Weights of a small transformer language model.
Training: a variant of Muon for these matrices, 123M tokens, 8400 steps.
Each number is 128 + 32 x the weight over its row's rms, rounded and kept within 0 to 255. Layers, rows and columns count from 0. Numbers have three digits each. The size before them is the row's rms in percent of the matrix's.

# layer 4 MLP up, 512x128, rms 0.278, rows 198-269, columns 0-63
117:109165141110057125139104145121080117059105123135164107135147119071132121169131149122077095160126156110075109114102115130136200161106131082102110111132085177100126084166088145086072157126139080
113:144087104213094205148123151142151131110105166141086199065111125147126125129130107118102151092140117112076179134100166098145128182133120130095113156110137173188112125055113129134118196122147056
094:132075103088128152115182143119125142121175078107143124077125137141081162151161135139077133075141107135140078148115097159147134127086117121093111106130096185123068123135158131141121101151130120
100:159155126140113152059126119117075104154140117148156159176147131056143160140145062104177125097056138120141118130118090086112075118135191140136120119057122159147132091110125130086126179162139123
109:181130156165110159134155101173083177103112158120163128132113137114073101117144150095118181158143134135156075083147192089147139112130152150164116078119141095105179134101103126110093111150153142
019:165153166106137149118083108109121200180143155114125172079122202151112094160144167034131148132162103148136180170135096100125177131154156149135121137147073162092161115149151121107101081163142102
100:146181116105128113175135083120125146185117098134142147153083090173139165064111127185118149107137110131119131110130089086116100145097139148178093152126080110096121102154126115105189109132143158
108:200082131128104131128063106149099123065184158111142152130060110094056145122136181054158106151107142104161099144117144164146115125117139125175117105138090064093159120102112121084111164140127154
103:077096168160148146141140118099110156112179160105134113187164124130092133176136144075139075188162109117153124154064094143083168127078168101135088149132155169146136176148147137107124153098147122
091:114190128086125127097120151166115154124170110089133153126138125150099118105130139153082088118100186113171144120102130074155095148156096149125179115122115099116101147123087053115113095117148083
104:093150095168132125142136101165101157094107160133140143100121105077141107162090078119147176124105135074120086129149154132080104125227078131125146081135133143157133163098167147091105189143097160
097:172122122124107098066151125092160143106093115156145124143143123107116136123101150111130117132128128108126120057108135169183128102184091121046140102137094120143127116130081128153153119101161146
108:140080096137088142156080140124116141111135132137056153058084197084139108194098167102159132129103117137067079091156144153145119083219158144153133105153155158111118092095077129144142100152152196
104:086177083160094133158200130121144105138105117092141147160190128120127103104128129128137158121081142122124125157124158139142117162154122102138123140136093141135101129192178093163140109144115146
089:124102146152209092184143141146163147133145156115097146140085141125101148118130158143151125108160128132120108135190160153088173172185147142067126165110119135139078163121112177085204135117131152
083:102097127153118132145109107131081124116091081093071113118114132161149138144104111145182139124075160194118111118209126118142142158110128173096170184174147198122181146138106139129144169129109139
072:125120129133138104170115111050147170183067060152039105101094171143124153162139122115151151105105149134116153056143108100117074166203106135157114160116142151133162167123161121114089125139170082
029:085134148090156107132131084161139161116152084086200139135154111243132144135119148187128128083108155104217138126138119079132138124091111122171165144139167082111150088166137109133108162125121088
053:095135100125126109091085102090137089095119093170125096114122176137155148135186132092155178130164136125152129119085143125176102136090161097105097129105123146083110120114167161142161090126150144
123:165125085076170110071164138168141119151141160096080157070150134172145119114134138137134099130172143188119166131152065152099155141092072110176139117109108107157112142078107121088146131077118196
099:169141149161140123168076125152133138147155063165151105135109088186108095121108162192098095133109172131162067046119132105132164126158173139101131102160150094078147126114140124135137147154129140
112:096119114156151136135170101092132124171145112112176146151083134087143134125052115141146050109158100142151160134127103107161120167113155134144114079129076132159095138145062113126098072144091136
105:159061124041079109117096139149142122106113072139189163085140111074115145105140177195109097123064096111091095098140123096201182123090142120139145153136175139087127115127190122182124116135101060
104:132048139121118107106126086163096169120097147099187161125115129112089130105098114096175117107106137136141087084105134163087136103187109133132133123123155092077088040130123108135079168107120114
104:117176100134115106087122110085130112105155048081120108132080107080102163108111163171104105079137122090079042128074137145127098185133151139121160161111114092136103093142073105136126113146134087
111:110158192137159110175088066125116093075162122133103130136147135130127103168128088107176161150059113202107135071150136089084126110107122146143100104120124111141158105100105158104185141126064151
078:167091041145098104186136151085177134097148133146110084181112145097118113088065064076147174123084105070164136085132127144180122124113129105080167129155098122081085171113190142147104144151155098
067:184203158170135129115095071184137115083122099178142105096173129076148127098145189073114098146111158098079124084123134142118104111133137078104161064117091146134170138079121117120081142089074160
113:079119132118130082151154131097149159122107136117167102159151194101124117110139145161174099138140099140168126140113169078144129130160094152120113152158172136106113093067141125128168068156129174
099:137148121128153154111116155131126134107117136202110120149100168193175076155176085128118138114063177058140131137163095188124122103210120152121133081162098092150165131121141115072134176146129137
081:132087106169109114095142131054116100107102085119152095153082129088135117059056079189131151101148108080145131170139192171165147154135109091078161133140108148134144103173144123128160129096100115
101:108106107157158143148125104125143114132091148091112181093155166160112143198120180081127112060187088102148156115141090122132111105173117134107142105117185104108055099121183125110116046137111176
094:101154116206144095108146078106104119183093122157111126111072085187127139100176166112130152139141149128082171144153147111169120176138128078108092152104129156147135078137138144130130132128148101
096:124130145107132132081167177157163168093107132122162095087118159139119214122144156147054154161144117130094098129111149119155139102113094186148096150113134136123090114115156162043211114158110121
109:098158074123080115118081137129107120119135102150158095140126149105104080127138084189096122118114090138122087168152152074090137105165205146116160089166104115129146153131100137067206107083154144
114:140137172163111102119102097186160197161164158124157150151094178108117105141130173104122147174125125066137163134131117127151139156119103162100057134135124159165122133181138139132115086152130150
085:144135054162098080148107116115122109135121086184107110103133161057158087135211133102151181099120186096129173182126068169111158144107179112120100129174041113164135120137092086154087092100109102
111:068154116124137107104118110190102138140179125120106067150112135110136109144156114152070099182077127069184098116169098132091133097131156126116110170158108181117145158117131151142068087130115108
105:136160128158091114146102075143108076140117135123154157112118139160090127058167130145111141124161175190160157129171083177125109126073129115099161123124164051114130128165107152123135118210101141
099:118123124096127096118154081142118138090062174117074120153082070153149133125161115144112154137127170127126128110087173140153089102146141119118068123095138082085154034097144123127118084119092094
100:142122128160093158064086099086120108073111138117109138170138113150091111144116117152189080158083124143127140146115176100150094152171148157124156147096155153111187164143172204173160132138137161
103:183050141069235120093154127126103171103140102137067110119094165181094199122139102099202072144118106107111129096101151120135150082141139154156195189065158150159104122132127149108120112103149145
078:118141133161167096171066052120138151140161106120116185110115141130167138099185149149144085114127124134119151114111121149148144087110151085121140178094097110108163105099164187114124117085148117
105:195121172164160181100120154133137138147147145158072159128117138030102173167185141065201107154116125165039119148158118121075101099134098122119130120109136105162189158127106147164076085142110120
095:103161163094141125116099062093138146096121129115163091128112062124140163151092150148165170157120059086150142105109111169162112114133145176192153135094148142127143129219149186145068066123129091
098:137085037157153115184137112133097135120129138144101142120125104122129114125144077151177073123099104218089156148147136157105106089120097126148157101136143111112156104081114129056131172139147096
072:125149150112021125106124129128135128088103045161180144211155112161103120110115095153117123145113094127122088153183136079149148117143164103098113099126111147157115135156140174116036124174122074
026:144096106146118130174135111061162111141118146163145140112117150111134102179107162101119128131158120130105085126155083146135138121168139067123076068127133131140170063103142135146172103158122092
105:131115120139131124148143084161108126155106107110120121106138099132126103154148124130168162126147154124153161138135116135112159091116110145157093088074119154096177147154065104130122123121142102
073:126209148123105099147149096161126107152186167151090121138130105079143113135093063124125073119128141154159117146170162167110144136138126110083160148133076186103139135149110102139154151065126137
063:084134132111127176102126133072160159106133152134132142137141089163120125097124107100172083101085188122163138106098114096129102129141091193106141078096160144164137131129146076101035147094154082
114:141139180170177150148116187123125160131086130171106058129090152114108113138151097168107139096104121075126155117118155166118087182125156170088132087086105115147108111121117144185078096087144162
114:116146143097085089096193157131156158126119096145144080119108102103113156142168112152182079087108128091197151075113114088105144095095104115130164069142129148159099164128105128136138140117172070
103:119147065150120119118143068139079186118122142113124119142118083146073067179116123102083159146113141132127036163122103194090073088135114101191152098114141139068074118115135139087097159145163189
116:113113110136155119116092105188117120116119138219180079109082122120152152160122157114136099122144147152090104073120166123106168155172150080078108211143174137101141157187100173125141139186103153
112:142133102123127140147091123094138111163112208137100133062143109127158122119147093111146095111143208158103153082137137140083109084120121096133116103127149153171146110106040107155076146108151134
109:054113125117157162130131114139162153129135128123090117118097181109198083131146147133153097106146107140139125126134108100148140167120123123133109116175173148107183113181138110126135089115093121
091:110139104119132155163174154147082079135134172084172141126079102142161149138050078131096068140134137179125124163081121059102120075116151168111191115107151178099149136080107101125145083140090090
104:139095115143092158136123141109107148096133137116188134095163146124119123108186129181114113118122147125109161168131193138179086101145107142161142109175126138106133130032169111142051143117132108
088:072190106111173145216185130079121146160069151074112143121103089138131061122122136152109107167111082173086118095154100067123112179134112100130125092160100108112083131120072141080161078119160137
115:146139144107077110117103123090145106141135140189196101173105108161107150106146144168124104150195092116122110144122109160131126109099125145138050134057096144133146124174120153095073071164168079
049:126183148143077089099140154149107164101198107120101119118075142123117149178147131113151130130131118112136156124178127124102147128144171139097140158142109118108150117160102131133139088166166107
094:097122178159054113133150146084107118113142144106163121118165123129139154146141128158158086123077032151132117206167180163163141129109170134101128149131111107097121189116103163082146136126087115
110:115038141075086114155163129150118156096073105120131099127131113132169171175175139137086142108163129143081115127099090059143065079059163117128093148107144143131117140098130131119089113162154161
111:131138101081086170133156123105133127108098191068114104102116170152140085139139120098124095082185090095153135163138146122079115139144098141109134092188159153095066128148187190147107093181118164
114:099123126109122136101140137120180101147103127107178140102104161111130081174119141116165160067132146097171155107114164110156128138126130100126165121140171084134136167117103150176122147155110103
091:109158088047151137120107143190102116144083114141110144125155094131162090078125097086207084090102113169110151143145156075124118104136127040128156148141114143174148154142098094153095136077126132
106:131132114160120169165118103129090222127173139160126134104152116100137116167031125111123136215144092105131104123134116099116105139114137124086133092082096209108135183180165179137127148166173127
101:089151140165096079138162113146127176083140134187111108091059125142130109160144158117162118162139084102101111101234140080147150151161140131137127152094105118096127147093137175124155107117125207
117:134121112184133169124123170103195106125174152132079120137081144128148126144143147064115088179129117108069137073153103160164123116172142147134042135079093110123157133122155084169099139144103089
107:161102088087171141188093155133116153119156124134159114158105118147128101121142097148106098136120144141069174100136095164060047130121124082114089143136136090128124166166169173090083094095161145
086:108238122131136181120142136092127110088169158071103140154160125150089147143143112060129082126092125108104125157166111136125094163161156174125148107170127170114183151135174094097142161154131138
# layer 4 MLP down (transposed), 512x128, rms 0.124, rows 198-268, columns 0-63
114:099171156126067173133148122122149174096086113128149104110165127181130114085105196143071115132114115101127112124151104140135145142131090148133209131123055098103154136146121141101101116124135115
112:162063179187102101162148096064163129147116036157155178170172131080107157089139125191106182104185144135090107113131161097124105119132160176133137121132109145139145061088131091139122159116128120
089:093146107139139072126193190119126097149101214159062067111111135098109142132153137131089141118156110117130190132122040155142108079131149093136080109156051122069130129052137157059124081167101123
117:166150135141109147087142106137168104150165190128158129174148189137158160153124121150109174112092179115056115111114136098102088155142255166091158176104131163148142099138149092108124143127159154
111:089100103106131128180178094135091144155127134148124142105142107157104113157126167125140107119069095127136123060130142088163122127138137169157144056120120140132171129130164104085150160119178053
016:102143142153133119154113099125119145162132125152154124198167129150158153087191163117133155131097110098162168255175134183100165096124082120156135115125124081130143148104126153124134124121112113
105:140145130145125171168114117147140189182085126141166160128133119134144184087133112138141102087191131117160139102129063118112149174110103184123088140096150168097151091157157093127158128103161103
114:158095145149088114156107139163102119119148104101128178115030129040072159140108130084114094093099135139149139102058173181111127132136098157139120124146055103156175110121165076132114174136121151
100:134116128096080123151109100112152103116149138137128168173205116135108156084142148168120103172138129125135090142050065155117143096154135101105144136104141148137073166124154056105159150143150151
092:106133151126106162170159136095064136114186140138170143116117102116073117136146109190134157164107132179083186091141190167131180150057137101168123106127111160124140144128084094093122121102116151
091:100120083138115104146110144120075156118118153103121093132148134104127111098156139164158165143101101131166150181171148138129114076120157127116107075152111045158119114132137146040106173157100145
097:157092157107095084020192100073086094129112139197100128166138138176123113162129180100159124189126156085177115129159129176110146145141118145106129099155065162115190172123170110138155107164139115
113:084108129176101114174106095145157154100109143133130101066111144099175118196075194130127111102088163106089118103136110119176120155165141097169137099149119191076085105135099095110120176192201166
104:085151153126143165131166094173169096141069172131116138140149142120148111113154114146137155117129088141158159138163179109122151064144139121099136090099145112095113065126166112159148106152101136
093:105100107121212115148128179164107165168077124105060144106060102112108091129129105106172133116130084158165089131165171133110148074156032070157139097129129103102141150095107134105148150153092115
078:144051130125090120083080098154098146111147136126046100105139120167104110129108073092140111162145129161095078070105152073144140162117117139153182126201079137165106114125110139114109118124096186
067:102109121139189151116111182105092086132093136119109155122105159174133089126169115082034175100167079141150129173143119095192125121151175160169130142100152126183146149167132145111123103066136164
024:116167120080110087109122139142118114113156153223132089146113117132159112131117101108133116092124126123123121116111109163201120154077112214083111102108146158117217118124088122089122142090093077
053:116156124156162130134105101158137184087149254122105093114107102100064169172090123074184132116092135130136124192137075156166182103194142128100112132098143161174095164152148124143127102151082122
111:112132087141144118178118108151172177131161063174129136139174137135114119077100109139124073190156132170082140116083133105126207110101150152136093093096111157173104143104128081149119099104179161
100:110090122136133135092166118113107166135105098161167124201095156153177198096121173080184140101111117135105103128189179099104098186130167134142126159119094104119118182108091128139094101180109069
110:140165149192130118133154155082127119102115136087146137173070126112118181123092216094146125139108099161141080103144144124149177146158111180124088119148149163153119138127158080072192139143110150
110:124146177104110162100123125181129086100088041122140184090152079146114126115119131112127067108116128101079152171135122158112193101075124157130130160121167078108162086114201092174105162139125072
116:093093093091090090142136090149084186134114162155155132168088121132148152059113094117143149152119195171118199109080119152166091152138119081164131122115119152110113112129180066089091164139085144
098:128139076121109222113172110135129124097125075118132072146092127122119151173128155116090134160166077148168136147091153128103093134168185119136198165133119095152071138097097131110089143111119115
108:108128130113155107094120158147151088105141138131101076142163130140162158126110089032164115162118111080134127133071098098119125111103041158144102136164165054138155105075144140120177121163120142
075:189101075076113104130127185113137164138115075147130096129129131136107106118078100140126115184104121060145153121168119129166129114078099121133123151108117147054107169135180154105056181165091149
066:129158105130103099195158107143086054124065155135167113146130140100160113101100107073074093161097135144178118159131151142138119076193123210115176123171111111131140108095123103118082160131127130
112:089131123116077100129131100133112078136147167126140110090128143086140124099147144099153147117093186126170154084138132145100099140128152137176114111130121125105168170086101152168148100125147156
101:115107102122162151073143145125104126102122053162143144148095158125143089119148110157158118184151154093152179098134154140132079094132107116133143113115110095108124145124128145091149138091100132
077:105091138082072154102055100174134111078122154124137142099112220139158152080153106097163125097104072093131129144135137092149104107090120114134138106146153134130108158167136156198126111139153133
104:193103132149134130123079135180085120106143193127147138098140154154185151134116183072157083094082130074120129112134094152110070125140129121123131160112101083090058157156131125101153072203143144
092:145158077127125125101142159075121182174081124158128111066109094117136127053124104133149120106128084151139135103200122120073131136172130074138093096091134141177153177136126136095144138134158117
102:170122116095102138112123105135132145086160030162106184094123051148139086131113139095122068192126117109122064202140155140135141170116162141131113110169145156104136128121170104105130153095092116
109:091099167135152091106192074107121090085130187085147136141128136145077130122149085116112189158136085169128154128160145117144155166161101098127188168125047124159134153097186161144106155125085113
120:144151111142144065156106073140156141106144167116095072191053075107103120122177150165198150136120134107105140142167132113136167107146076181155144081104106117133154077091129144132122124164140144
084:114100138144119147130138092112140085137168108124106086112085140144119114155200112107140099150093111142126081096154120133057132213136058138102118148106098167119141133149103116185117142102121146
114:080119145112156140129124111122102139083069123156126107168030100134132083091121146150196129153111120126166112177125121120225170124157136163148122078153192100111164128123179145102104070125083113
106:138115108140092157082086159123168143066124051107118159111107149090169061117152129080124120127138109133127182107157200151121121123120141101127162111100098126187137119143140115124143159094139105
107:117104139096118094070146133096168154090114185142109141179160120208164155122140103098132129122090107123138144124088188126131131171182138093119105141151123073085206111161120118162086073113153093
105:134082103142111153110111143137092136164113093186101098130135146130116077141146214154140069116083106212105113110112163089106108108144123113157117122102120147162178130138176115140150118114142170
105:118128128107144143163129136119124139136153183174073192124083176150087194192113178119129110129127184150076102120082118126103113158070090163146099181122124151128131157100128060115174107127144156
074:093155127151122157093094138118146121211107115140140114207170129117148135122099152115154198117085196143058171125091146168142145110087076125177171087099160064103123102176174148151161155151158161
104:165154187096111101106126121168143088099168162166081138080129169143099156192209124126154093104202193141176140106172098133090082130145118112182121159158135111107161161126153124096112097092125199
097:150130126096041087166098146108169097094174158085121108132104077128139079114116147168130139141141109139097152155124140177155115166071143230148150134136152140079153116114136154126143139143172074
103:124116147150128097160100093141084124093176095106128157136088146171093148153123080167153125154161160218143148144087118146159095147121130136085108154172079124081185153074120093126099125105150075
071:102151095168113112148147172107131117105115235130128123153136127134110175163147172160115081111088127105087139129140145067140127117127135207140087150099151160118154141081177137156138119122104117
025:167159091174172118122168135142178074140123113080098089149116148086135109099096105151134104151127129144144124122151133145141116185139185170102161103136151140161098199154118097101118076139104150
104:163124150107119155094186107141100123133143064179127096121151152118090127146087158111140138069100129141085173106076077145172143111109137121138099129173141155081161117134134119174152069103095129
070:147167089140239146124107139141123182131122126122119106146102142092161172160159180123176130135104138120190083103199176149110148091125171130135127192121083161099105121138099105144166142132122155
066:111171110127155170121172125111122172102075176180142182152120134165136168107178150107217097126130158153138110109088122153152132174206085117147100161148102055107075124107144154152122081048091119
117:191146154140135110121133156075185135093066135109084124131181129134139065091118114165135113091124111110162129099123154131081193158146118153087171208069111107141135143132176098138104125119132098
112:142178119107135147106169127066133110140149123135132211144102091153109129145136166115133090122071117109169159095135121128087088090135151103147139150109084130147206142138098168113111086105102169
120:141156144136123111090187095097142173139150161119165177149158128137118112139184121072124135166135084116085117164140136153092090142137126111145137135144168175136110120070144115166106120151222116
121:108151127157077156104151116160099132137132123076053113165161127095134142112098108099085145131127102064182120152161118114121082111156120198133136090169082123166178100074139139142144152116188167
102:183076141122111145102164112133157119145089064135099104100091172095182126146105109157111152063115116119104083136176107121088131019118096156130121160114131117098142152142086122098126056163121166
121:079144086146131137150136117115166139146147112160112141081131177084151105162156155116173134104176118146123150107135135102160096103084101067118078126153106172109184115173096126042137142134085125
095:129136145147129118083159155163212111111118107146145114141133140132124174119127218131146165134104072148122128114156105100116094121173131153175148173131094154083112070108102143135133083111151165
113:178109167143087159159117114140096131121127122138121142109138102163067115126123116125079045093098161104147149169109130147186106149131053102178128112109087200083214117108154118109125070150142119
093:090140101120153134193115116068114200143116077112093136124120085113091139126090094135126087145146122125157152138139084110168112138143070089183134079162101091113084167115086102068113131101066102
113:156115160138084111191168153123164135132141175159165123143110102101138134120147118150128138117083140148105101110101086122146158062156124143076070093153154203179212161094154167181101094144092082
041:145135158102140157040088123092105161148117139177128084134133138147146130126121150120143108167108171139133137146129137160160106161123183124114153098155135161147105145148162108166124171214148100
091:173086150079172160160138183129190115099130139125157148150106092111125124111098139135149132145113119114101200101132107037148041119160110147152104143114096167105197123123139089116164116129171138
104:111126126102052053192092147087085118150157123121111185122171120119153134141157136114093154161151172093155062160155140095169102081112111055106112100179096088111101118116080109060133128174137107
116:109118121070078161102110160126148097139101140094154121128155088176138056163129141161167144099124149135146182167126147166095134140081080151162130093114140117122145104146167198128109124208073176
107:102094152114143140094108140126197100097113130094156104117139182153173123189116151099138117129152104145151132130114165103088142146167182132115124180147142134134116138110193100181069161167190095
093:171166153120156171110113165187084089104100106076143110126142108142148081143124101098138141099124107142087139154141127092184145143118179162118119170113148149178110139171140117090129144148139136
107:178091128141088180118097136182125170083178115153089132094126072127109133165135151121140155127142141085117121065117137132164145118184170073065093134024116166160124153134138185118130158141107133
109:133161115105028167116154118127134105159129165100134140085102120120075123143114130141116156133045135167125138173067100174117161073152058075086142130127087192076098111039097085084127178112125102
115:076134105104164144133089156131118103160166154139040100194074194142130123115131164163120118137089135139131151075105100144122131138179157133170102179097139148145168134073146138126155083157182129
108:104109073107113143153130215131121140087129109154130169199105162137153154134114123110126058110184207134130124120209123105100137086072096105087127153113122143126173098116120118174094108193100105
# layer 4 MLP gate, 512x128, rms 0.279, rows 199-269, columns 0-63
107:163168118189077192137164104109145091104104127153101157095109122106165124152115102151079142110132149079104128141109149121178076153109093123156167135145138135116157150134069133105090148103154081
095:124156193101088156113071101192156081093106150102178109131157145149139090102085120182129152130113086150146132144066160047096135161127175139137131112155157058118164100106127100091161126156111169
103:076108149109141094221137135122155157096088114088107132066120132171119109094090156138126105159151071167132134131151167156155164133145058135118121137187161108126126167107078144150175091083143126
111:099087139179125177177123129155118097162169156118126179105120124081149096116148140118129123133160141138117103101192208172061085123142161128135124125150108105085113178121038137132086138092168113
017:170145157061189133105089162143155129182093162087104128163093105145120124094116104117168152102117122138149118095114157125064160153129126143113134099196122163123126106197101157160143179155154096
100:148101172134138136072097135151121117105113166130051114174135167083089122155103143090130129167105125129136164118122169156103157065173161156125153113155126112141168153092118122139064081141085136
111:066135154112101150099188039057082078138087091058129126129105157145138105112126123149124128126132137115103102095131143064176145151122160109115113181133125135138167176138041125159101125130189086
103:145122108148163087134128121122108103147138116136095122141130094154186137069191112134139168146141083137096122090151128130110128138152119113126141105150084107128137166143132129124134087144117117
093:139080104120104117154122156174155123117074132132119110122141195110156140143170170131122141111209159113158089084117035100100100151175113044158120135099141093116117140146172125127156052139152151
095:094118121032105143059107087156098171103158129117112150087149117114140165151159132146107158136195116153102117135175138083138149063129215123143101171114135110078141021154109118178173119109125076
097:135151152119071137098093100156083099172176091114162143080143202101132183127203162125090120127038089074108112105122137133127141185110103149140114154164085116085087143088173134151086124154165096
108:204068181148144150103145131136133093162171156183162097118088123117092133112215142148127094174135083042117097149089125155110133133175080180126107108111082148096145095151103143141102120184133091
104:155149139151094136110188170146134112116154146126134123168161112095111134168155127107140146106119129171095142136170177180025135108091147147127123122125143087165172146142094137125128127135117024
082:085136135081119138118161103149157120079134131145102096122109120144090129093132156133093139133196058132192160094139192109140175127155081135093077124173134082138143129105142145179180090140130123
079:113203101193113125159113120141113099124127089127144148149069133167123133141165100182170138088087143165133153091197124150128153125100128116121159123128150173118156121162110098173158124200146130
075:148082135106173152124127093115130140163063077118141127124152120150150157130123108155149151151086148133041112071112116129091085150100124139120127129108182206132141148098191152158158102144137076
027:144159133137121133096126139111121120122132118143084137084166102144129075044165107121089125135121126159109092153140129067129151084093176129129120176131142106086111164147139122116162142110127084
062:130169113135084091147104120062111067113127098147122126140126176136154127099151126124041165133157119154065132095137108101128081118137094091112096135116128120059143186143154133126161089122212143
116:145174123123100099137140114136136176156119087159130159158168126107133094067115117163140177145098132088115104096116194076167180102123155145110148097099130109102178070124114074176072091113147075
099:062125116121108100156092054175100150100132142124114147124138076146129088117142114145171114154104147137073088106133158162112103113087181172185146134147125132149147136126117107187134128081104138
109:146126179120141073111179134121206106123190158107156125147140159118089227145077175011147142079133133124091121106187165154083156102156089163103123098127152177132100150151085139116184150142132123
108:196102182065125133109088171149176162085167103122213118153150134125147169105098183153062114090108139175155095135104109161143163115106129153084107114168140058101152119158128096160116123180105105
112:141146189155109181093136170137158087110125139090113137119155171099094089173180152164159150104122121107148058110185194113101167150157120117081090086110139162136149182144094111154109083116168092
103:185128062091148163128140054125160146159127149120093119096130193137123175126140104156064187141126175132151213082089096117120140160157155114140143126121154159163131145147096136151109088175134107
113:167162168112111141109148146135127087127127154133185171093116143158101148143168171126113123098153181156147098127109106112140100149183138065102147137128136167125116105148147089169090117095133161
073:122095187159169125164100105146177119134110173141122122141123150151120109124113154102115182067151134126121126077092104153147118093137151153159156155197148130118145135112109109176236128093167092
068:085120132117115133121112146140152100103161153139156149152195076122176128144130135164037106149140095105113152142087170147155091125051111213123142134119177134108148178151171118140155117107112123
111:087133159114121119121119177083124161123149165132160118181138188121111105116098138128193101107129104154158113140128199060108113106167093142144137177155215112108120107110116106084170133138119151
093:109107161116114193063175127065144164131156095147103181110121154168197130135149121112163144108123173107091125111186123098139159107189126125150126159159094168135128126151083088131122182123150087
085:124136146118103140109101154162173148121168102125160132153152145163121162241161143069140079136098149159117086116114149102111135099117156175149143127108160160120114091122111154148172080136143150
108:157134136154156157157108112124120096132076162063146184058161152131110183141122154064129152067169125131123169112144097105168127092113118098118116145112149107101092090154154128129127039162162166
087:118150135198123142138148137131143121152143084154085177109178088104139049100125168053151119119094142135174170167127142155151136175117126169145126095128081156174145137153152066163120141074147125
100:148142137152162122130158122178112138149132166154121132098098170073124116072124120145054033197107150117083147106149123121117171152180079177137061131104098094151099075110146137178103137100106124
111:085118132164092139117108107169112160109102118116086122153151160086173098158180175081144123154160105111103168208124111171120124114193176122142073154145103145091106123067102196118127089165107114
117:166133155128108115154186142134198104090139179099129162167154131096160139130181098124141110116129212142100175104087121172143118121123107122103147108146135119146113061123116060116096113093190108
092:130211114111117146142073106070140098145094134069120117138101142108097151152223098131139117123117134191176105167128098157139111168092149103119142076152116097075167184149081122086101079071178109
109:130139152110088158116151122141120131089087126174088155095130184149215127136136148094136110096176137205088177181081105112110098130142124112116142166166197130124148107115173160074158212132195109
109:104130119165182139138120148086097182185148157165145170161140171094122122120091136110071106219136105128172177128131193086173182179164131116124114167107090153198096123122148113148112051069117124
105:133170135177089167137097148176118110158143084147169121130096201066129104145095159145108117137165135123134082145189082130093183145111132154114176121158094190165078224107113119129142157125141181
103:145185163136118090155092139150127096175123093120169164115154118128107112094137209131122090112137091120157179091090111098060156170124151094161123182130121103099119106210126074127138166144131142
104:114163137149109176138131153138169113151174135107168139162157141061164121170081095129083173110189119178121128144157119104079086163163137093081055081161089096095120102142109077160132119181094108
074:151152151043128141108136148120112155167116129137148091079074167125119158099160126124109101053128147119184098137162157107150163145134126160173147134160067102137126110160096117106126104120115157
103:175130113189147123092123136147115119121154143181127161155097087093139137115111195094137134133127153124083118118145087179106086106205123096150116113096165118202182192087111103166127074136099061
093:141190163117144131129119093145188124103173113126088099081102113070116096130077118074145085122160083100166165178158144184139124105190120108126137100147151097180149058151077119145137107110159089
101:104131139142143183114098095123097091149172121082160158138148215085125123113161176096114187100150141093122128086137108134153115141078139160109097119135158207145111125170188190171149109153111131
071:065150127133172125178172125155128122113159115075121159068186144174137124111153171155119119101089191120139136108069159167112128137107160167144158146132138116121181151113099101113166149092110123
030:083112163141115124112155129145133125106111055127109190164142154132148119129138109087136123142160181127116128083136153106132101138161125070157118186127175179088124142134155143138100115141135147
099:125138096094155113063056171121160147148105114105123157142135158123132175096108135137179149165131091149130063095156208074109148125138198130158114097105147152114081112075108144093136127155141140
079:125122125120131115115132096135147101103122068128064134130159115109120089140125108168119101111150144158136102141166193126154113139144104098068105109178146082091135091119171119106070108098154062
073:146076115160130123141125093107127078057139164149149138145164101150096137150165072140094133144104147112107098097061123183080116178155134099121112120134108162132123064101118167141116194069094062
119:096145069109112139101134132182092071125138146113180166166097114124129158146089142045167124147134180141125135170152078107183144082163151096160116145161139103120141154120082132165149154145121082
118:149091053167092122150067181149172113138172126127089135159161165111171165123143108175146139091162147147137146116124194148099124154197108128050127153175144151099122091116131104105113224098168169
099:124052187109175121151097195161118054128114136148069138104102156133133168111077134139156124105095103122154124072143162078190159119141131132090150145159111118144197154153119132122133132118092108
099:117117113135118105113175145093146139144129118102122152125147155169145176147138089127081193131147054125149145133090128149158089088101093139095113152107166141132136158013143155135093134160154098
113:124153135125078130107101107157124086084106126166084170154125146105126136128200104149094139143138119147060171125117098104122111098099150127082148160088151199159135119117077166089089127105168133
105:075145141125109176106145161105151145134138146140126186098092208059217138157105131103163131170165103136118137125122144102117149176145138118122052127164113148090127110153143120103092112116101109
103:041126141137083130076145097188123088079091130081118131169105132141127148163171143175114174138064151161149116076128131169094163094144146189103125183110123097138159193124135134110142105116107141
114:122166147093126116108145108107151180144122157116138218121124147135191149116087128159180170153170116123160146052124097092065133176129139146122135148094124110170070106165057120192125102133109112
092:185136100047143196130110135115200144105109090108139111118131108148147124089137136123059075135123130147165143096088145151136121099145072084124100136212134084085160140125078103181092154155170126
113:148138104084112089128185088172178145155143160152100116121163136151130127148125089109109129124065128132088106111132106134083155162107093118117203172148132055150140127081135115169192182076118161
048:148146090204087168083180164179112155093121127073139128172111107121106171078155133154085106163156097140140122145125135146086125094128105166150134166128082175084169187111126138089075202149150111
094:164114112092189173173124123133157129133109125143103153135088150157133140074101126124092148112113152147097150086076071047107121131135048114122130160136154157179139112129111112085119125122167140
108:071125123184151117121158073171146155077081115150101126148124100176150084109138066158144117162091120086145155115124171146136110175099143148138157178087124129159162176173105085226156166092134173
109:116111094071097126131175186134167137104096152107118172099137113157140134087120135134150141090204116144068157115172127103055216164131157129166090106149147105132086109140125146150150099140176143
101:113121130146116168082075135126158145154087116173138090177117139146164138128136098120121106148080074118161117132144141095175134128173154141160135146186118154140133159074181114174106128131105145
087:142177084103127141110134123195137097124124160162117197146131147179115075157168053083161134053058120141092156131123130076089154122178148142153168110157108121151146153147123088144101175079126129
104:078117089101142127143143115087180063175130132112120143135157131113152104102133101067157116132094152164123134066148132147147135107149130129195110141138178082133160108092066155086179107053135077
103:061127141170125133120128078149149040123172173159103131093138151074164146121204108191149128151119125095104067118098168174076157146170146143102166141111130173151120095122157142100136137125090151
106:106149144107121120102086109108122126126107154180124138126077118092151116149139152080059088226110090118104119149114074112149168142194224161176110162108083075129139064122147126192151105122082104
109:095129140139105153088108041128109125174139212134138139163106070100159098116184094151132086153148047094131113175082177115117165115124163116155128154137080137142126093142153116164133133102130183
084:137167150120141149109115087109149154087145126163111142083116081129149123117117181061159126122086115141161146106148112144106154131177143131083188103155103173124170129071133138153135150114133191